Weights of a small GPT-style language model, trained from scratch on English Wikipedia.
Size: 2 heads of 64, vocabulary 2048.
Architecture: LayerNorm before each block, rotary positions, no biases in attention or MLP, untied embeddings, normalized queries and keys, shifted keys, gated attention, capped logits.
Training: a variant of Muon for these matrices, 249M tokens, 3801 steps.
Each number is 128 + 32 x the weight over its row's rms, rounded and kept within 0 to 255. Layers, rows and columns count from 0. Numbers have three digits each. The size before them is the row's rms in percent of the matrix's.

# layer 10 attention query, 128x160, rms 0.149, rows 84-127, columns 40-79
034:131088143094161086088119144195114135118162109114124140132152154142167113125138119086108101190102170161143149136083110116
050:128124163115156074137139120140111169084157109196140138115130181204212085105079117132077168107071135205095116158103087113
045:147125158116137085132133135155101180083155081189123182133114189175224077099123123118123145144085132214089128146084077110
031:113119130169138101160143110092141146108133142187150140122113150188136093118092131157090177067142104173062092136141104123
041:132171103167112177209152117100152111143092120109146142141111115105059112139128132161145146068140088082132127115140143110
066:103114092147100175119123159118136071167087139074129152156126073063065152137167141124186100118187134074155117102162162146
038:106177116112111158102129157162140088155128134083146117157158067058088158166164169108209097188171167027160160098175192125
043:171119172082126067087143153167077147071146089186135130116139194186202095085103117100134139198100149199094154169113097093
043:134158124115157131117137103122117141091173142086093087097170134112136162125111163116110098208104145084150153141148119121
043:196156137107103158151125165154117110096084098120131183137111160113089123120179129128160095217142160076121142140123109121
114:132111176101150077097134113153111187079183113182121098082134161195197117110075111122079144150072122196118143141104083114
040:139199161120124119202143071107167139137118117114169107123177156159097136137115154128097162118128058171122086150106125086
073:142103171083178103123129106121115180090165115187112110117156149172156126124086126109093170175077113207110157121092103141
058:159188152088126152195101075103117100148110135127165087129161115146050147141061100110126172148157089061108072136142186117
067:162132155098100106108147146156091184044157095163124137123146172173187079079124090088142125192111137180110166116112101106
059:063130109181157075151118114110126123145120156113129136115129155134116145138126149159091162018104121143138090169116147144
078:147166187099139071136140103185111169070132111091093157076152178156144122092115145138086121122062171098146057192141102151
077:172141169112145086131138110221118148086172107152134121146129213166180094107136122140116111116126129163116073171087115116
102:080181116066157178101175157105142130144085125127176186102165131095106139139170050186136042107130166067159135131107099152
104:160091124118146111172063125131082078118084123132049140162135120086115129138180164148135051148111135122153144107115139084
131:179134162202109169123101158132173103137225140105192092206159121051128135110186150111139125116127112170130129095125062126
118:142160140068125140155082152173162141095152166144115178128152094167143101150156167184111063106164132129137094185141109192
144:143149155121144144192111124130182119136078149091118137125106120151122180137141146122169138096111089121103092091168111138
140:148104183156183133080134176158133078126114064114116119115116109176120117116101145140081101118122101130137100111099121157
152:175099176145087137119156089148138106078162125106108141076108107155128179124166067200126106216133132131093138127149190092
152:130144135106112104165087213110102154124101143087119158152172109148160181107090118171125118153133065118073146132123167126
157:143145072122147108128125067110114113100059180137133126163177092153190144085136180140067108124177184141159183158142060131
152:070107101129129098117112117119164176152127095190148097118207173096138167101128085172182134104121118161163144112104180068
159:180037130121069117116165122127128160150126149100095115091132178102105128145096083154161102112122221144164131112152150102
158:136129137129110146121127154137130120143086138045188159129133117111147175108116124084124137137148150146082104109126057184
156:123140088153135138133122173179108111112072156137163140123075138113121090138138093141162197107169036076152166144194150105
152:128153153126176152149108160063140146137093118089191079188119125113124172153160117122085169109060161118176111136072146110
158:088152125140148177142176107161088199136065131200121141136111089157083072063140151115141135148120141144136118122090162141
157:081185116108087114136151163154182123094109054145148074101160113196141143128136144191109135152066169142154162162133146121
154:135144133113186151140099175110157142168078086116082185113094088088117151093163145102103144152141160084060113179134144143
155:119138130126193115119156155114144139124090100176140115147135083120135144137147112126130108095119179102101146198182139116
161:103118100121137083163080113166161123131107119154089148146126084061146095166151105109179137116147175081113090112120109120
156:061028144181126120118092166114195139088145152140175146071071146118137135163129157078096090157096123130078163163152073131
174:172112115133131156180128220056139060192173100179131113080160168136118116123128063093151095136149109140120106171108102082
159:137112101115170139159141132173171148141153177101134123098135096197168068088140056165097127122151124108154128111123081124
164:140142140104105162143083141094131172086098066109162084098156127118096083136120073133114121142144119185157139133101135165
169:086103134101140087157222134168102153058146175137127096194151166170131163142078134075135179192088117111187113108138184107
159:119048123129111116129100114138139149200156172189156143071137128151114116139152136143157117123145084131088108162158108096
159:134124144109111082132138167078100072163118156117177096089080171129102144077129141122170131150122128172154173130111137128
# layer 10 attention key, 128x160, rms 0.156, rows 84-127, columns 40-79
033:122102122162137149137038156121170109153122145163134133142121106109141060151136116139131177106142078103072121119095120118
035:164066109169102095106174119147134112144099137154140148163070147162132110102183145091139153100105086160097160140106146159
040:157067112160116106100141132129136111137087145164137149161076133140148077128184135125133122091110065149088145122087120152
026:137144110116088130110212118138107130128077093110146090119112162116061176097147142119155080161097143125153147116151151143
046:119137148079088145109242116129068126105126112092119122132147142143109185117111138144118087135132150163146131131170135135
046:121175125100174198173070181128144139157153116175154109102153135111142129159088120135128098142151164075141120115144130120
043:102104155086153166153084130116108124094147102181124100127135151148202132124075087120126149085140165080155151111119126126
048:171082109156158071150089131147152121092101130166088113132105136155167116136161132125101138135106090107131148144101127137
050:095113121162066149058187132124093131122126126129163196172179123120132117107179170106170144066099117158151122082108104094
043:155112140155160101096142157114156098092103109112149117156082131102122134119157177170112140122076084119121140130112135135
051:162108112177140032156064111110183125127134162120128134098092143150091108156149115130104188142116062149126127167098136128
103:136112138132074107061223093134076125104117119078108148148148118138108153106140158156112139132123100194093117140151112140
054:126097129080181106171107100120176187090142122177086114128129197144143166119118105115134198123135102112175171110066092135
076:149136136104177131172089118092129147096185159216105075114151142212151140146086079110086158117166097066124177126122132134
054:131151113055144074124112178135188164108136111116147130093095208201158142106117128121138090197109148150204166124115080128
057:085141122116084135092147094144107192124127114101113112116155090084144138142148139174149181137156063162090129102124118121
075:113120079127096124121133161078125162131110137136111147106112102124135151121117145103162129134091155107194200103147111142
078:109162160152135068157132093153155164125103132090127160078159199111106121106128154180087121067090137113155041180120103168
093:085176119106114195062214155117169175134146144130223138089125135124127124120120081152123151087145152106129136141132093174
097:099168116068166154118133147119118111152074118135121155128159144081126132143163063195158019135117178080165143129103099132
120:161121142217121149101158138097127095179158100096197071194132129040102152098145129087147170155101112152126126054110115098
120:174164163141118164142077169159195118104209176124167124182170110095137122137173150149128092110159112141137106128130074166
132:129159116100113116215113109115162155129099185123125146120105142141127171134146132111189143101109123131110123113184116128
142:154114192142182131120116166152158082124098093105117114118099119171140143109109161130112119105115089127112101096127112167
151:170097180148106161111166050144145106081165124128106131066098127130124149128172075183133112194138165133114124126147154098
153:146123163113095111153091195130108143103117141081111163122164107168169187100122100193131105183134079130064153131125182105
157:159154079126144126139133082115102102096053188114117137172151078162182132087142185131060119132178177126152172148146047153
155:085106089128143085115103101114152167127116113200150090133217160112157168086123097161154123111128133153170175128107155075
162:175045139117072103115171107129120149144149150120087107084130179114103106149097089165159092116121207145165142117155162092
159:150111141124098140116128150140115131143089144048181154117129127104140169108097116082130135131136179146085110110128059180
160:128143094140132125131111158190096114108080164144143138114078145114126080135132092138174193111185034074143174140199137118
152:136156147135174164145109182067127148135087119105193092183114136122130152147163103121095172099067137120176116140070131100
158:094149130141162163142176102162081206135069145199128137136102096161087073060135153110137131152123146154132117127093153142
164:072185110109084117134165159160183127102092056149150079092163093194126134122150155194109132159067161163149147164129156123
165:137149141105179143146099177109154139159084084110086189112090091098116153094160151104097144166142155089062111178126145144
158:113137129120201121118166163112146146137089099173133118147135088117138150135148112115136111100118175103099149201175146119
170:104132102117141085167087109176146124136107112162086147149131099068158093156145105105192143112143177094119096105119102122
160:058022137188124121129081164120204136091145156140167147078069133112119147169137148075102101138109124114078160157158081130
178:166121114139129152187124220052126066195159093182131111090160173137117126129125066088155101139148108142125107165101103083
167:134101099118163134162135138167174147143155171101131116096138087197168065091144056162093130113149120106154117120116077120
171:147150142104102165149081142093128168088092072107164086101149124123100081136124067135121123142148126172157142128107145159
172:086104134108139089159220143165099150060146176135132095195147165163127155135081135074127187192090112114185111111134184106
165:121052117132121113137100106134137152197158164186150145074146127152120117142155135151155108119156092125090105165153112097
166:127125138104116089135143168069102074162116151119173092093085168131104147089130142118170131149118126172160170132115143123
# layer 10 attention value, 128x160, rms 0.276, rows 64-97, columns 40-79
104:133035128193065176159114081107097116133143167108175074060130141144108175122136136135109156164142146112132140155084117188
104:182100134171132157169139066095139128134123097146116123122029117102111089133151047076100106150154113133125105148110134147
103:098119082114158123127080107123204093123109107170106142154170085138049172074097117142117108186154165165140183081148144139
103:139147091107084166084127151105143062140148174101127127141198175158102145126115126093104190083142108132115109143093144131
105:155138119106073114130112124090094107085080227163135134165138166147092088162139157135140102194037121162165097101129150153
100:086166127132118097128197155104128162154172142099122091118166133119180091080119101122058122063159167092159129093131126119
100:077120136172119060093117091104102105164069088162221175112131168120132183117153094152179179118104133150132146163124093129
102:103118205113205128127095131114091159138123110108127129141153091132123159150124055103159118099055148130148171120129151178
104:141142121201175172178099147073111059116138141086090169152131124168165093122112099142153129120069047092122134135153125179
101:106140170116085083171102190150191093149175112148122134126136088160145127105144088087086150097103172135107107140175119185
106:156083115136099102109124130117133184111186110103111167220088099169103165163103152145076074106092144139112130113112119167
103:120145145106112142132150137142118114106142157099129113138123115083121112182123115131144168160106187122133137167083133172
102:112131112125091142107153159115124136119134139182127120122142097132129105118089130159174122131063144096154144136128124135
104:121131072055087137142177161110045176158106100117135155197112093148095115102073118104091120102126124174095119161139088089
106:139140144160084126153079128124103148146182129068134173114085124129127113123136072121125104117133180113063125124106108146
104:123140108140090143103058177107095127159178107100167132118130121111168099121126163159087205153116106103101071100138096126
099:154099153108086083036119160141060155090147126147112159078174082125110127173156089186125157078141123092112082180146188121
103:143098080142132118162096107161073151163125134088105091105122057196120094151103132148175086158124141104152093142130143181
100:100104104087121124131114147106165090119210100139072122119081151144151184143162150086203098166093158108090108161128107162
104:175150068129077170170147129121160088120140080122111164065138134127160170131141111151099139121110070132112111104163193121
103:117102130095085172145142111122169183103109107190163140162194136109086084159087125127091159105134175156124161141140131169
101:121084105108123085101114132126092119128103197183167207120109082167120142111146106104126093150143118105145071137128102055
105:117165129131152102057111159102146186101116081136113102123147156132069099099117155109165143166116097137112149119119152071
103:168115111090150157143165131115117136124197149145081095124082115128089105078199023144142139095145109125150101189129098098
106:124158100094145139137178157100108142093099165123145146146116158124098116080089136132113124176133090095102118125148074179
103:108099149112131158158112157090120154145104094101116115130114161119148125143165091137086123118032127055130139073114069149
104:110109147158143126129114150117166061184145147167154150088087168145064134135129105141156128142134185126078117136111112158
106:134131116085116095134096165103057105119126122156130184162061141041112132120159120084117117116162143128168180136149103093
107:121164105069124143167082126125088130170112143098112115113077159071168141073119123140110129086092132085149186091097176067
104:139093109071123088190156079171149068144205117111145138120099105120158150043125093110100141125125080131153108084110065105
104:088069144111131147111101120084108185159159117171133095176126108054121066119131161179151108155112081096111111165143115095
104:153161051075080112139090122161145091120164093129209157107099110115140105154077137158158125125120122137126101171086101127
110:164116147136120187148107134104168120139115081110128109160163167104139127119081134093077116118147099137138148147167055057
102:151079113134129100139172168078150080166119168153112158124153106133179130109146107157176124137099158141085147103130119060
# layer 10 attention output (transposed), 128x160, rms 0.164, rows 64-97, columns 40-79
104:082185176093106116069059086118124125087119131070081159187128119127162131156149104153076074098130141100141144124130140099
106:129116106126108110105158062138098154163099144122107174104145101113128128146089108150176048064143096158119104122143093122
106:183099134189098147156126139100080115055146178154128139049124146115123097096138119106124131122130108102095144137139139142
104:169108136160135095129119128150143177127133110156195117151147116097071065191054072164133152162140095155069152097118070155
106:155107126175117189183150127159135138085147153108103166176193108140114129121136069093087158117146112103167151135134098108
106:087154164124158175157139150121090152156092127128146104088120070079140121124176137096173097138140069157114117138111131143
097:143176134120183090143102142125134127104157113187114118123187163114098124131113142095058072056124121168093155121118097157
105:170134196175120151166151119089141136133104120125097125091154188120112122202100141105081142166153055125122139147108115085
106:113130125133148109082158137121098122095141117109068150137174163101060200132158081115154127149159158126106183121119100149
102:127140094164140097150110100124102118155066142072132117142113147120130110061198086115118146094142101153124139135114119132
103:140113067137141078143101087209197126108100095060155154131158090155184133121133065122134166105123114119154094161131107096
108:166093122110110132131139098159077149096080043131095136157144136140123146160125159128124064165123137125136160130155158105
101:205121164211162144114130162172145102118077140143102089119149143075127229113102079097133124150131158144091108192089158166
103:120107135132097134180045129078159136166054159142154187164117132096093108164181083120185078135122178093083160140185122142
109:046186169177133124131088150115113162116141093116124119129173077068089122143111176156137164056114132159150133142157116122
108:141121202113152148113133043156159140136161138152089145138132114141115142102172054190199067179165077095059109117072163128
100:121173111162132137062090112167116058152137171058166158174119134087186079139131099098103078158131152094118109112136096106
105:166185109121201125132155137095130069155097094098163148153146123123117093145081133131117141125141139127196086142111060129
103:127036147118119133072118158147119145095113088144210080141154163154091137162139147181122125120142146161171088112107108159
105:113148105097163098138151118189121165089120170078118177163118108079157102077183155151137151152120128179086152128177113137
105:101087107135145114164094207158106137079144114136128091189117011142119161136167143056173146128117140119091136130082085129
104:117147149149088151124164131130142128174066081119080125078107127105146117128160107127166060121120206144150143140153105097
106:151037186181126142162202165128124086096058092083072150128167099149127166137081134121091087138136137164125087137156085133
104:089072164124081073119188110170126181212146090041131138100138138117077090086081231150128108067119160106088161070108151126
108:116116077190076149168116125137118158164128077105163135144216102125171140123111155139121105107170127122173145162098113106
106:141114121138097108142130124068164164111114096168143091155143105144160103137109158073107109164094164159185115093127147091
106:138099137069099117101040163156098112126073148138114121169171133142103137133067146092083117057139098064169125153126149109
108:096142166146110190116168059155131124109113164128132092126173184172149093108139109138103134095120104083158154152088062169
110:084153112133131142109153183044164111109127081084128162123149075115108072208147091101151139185114133154107144106163126151
108:119192108147104139110113101144152119150099097138095128084122089174079148129134133138155140163147165085115136173120147103
108:116154164128160085082109100132141125081121102163142106148124145156055161139127125136158078137132122119208119104096147084
106:116109146124140083144141154211140127148162114079089125124076137114086152116127132129100115137118134109129194059136134111
117:116132129160147126147102078101140165078074089110165157158107113116146078047152113125092169112068106152099099066122171154
104:099189137157154148103177086128149146139106180135143090072168137165109152169078114119076154148112155066123092114167072136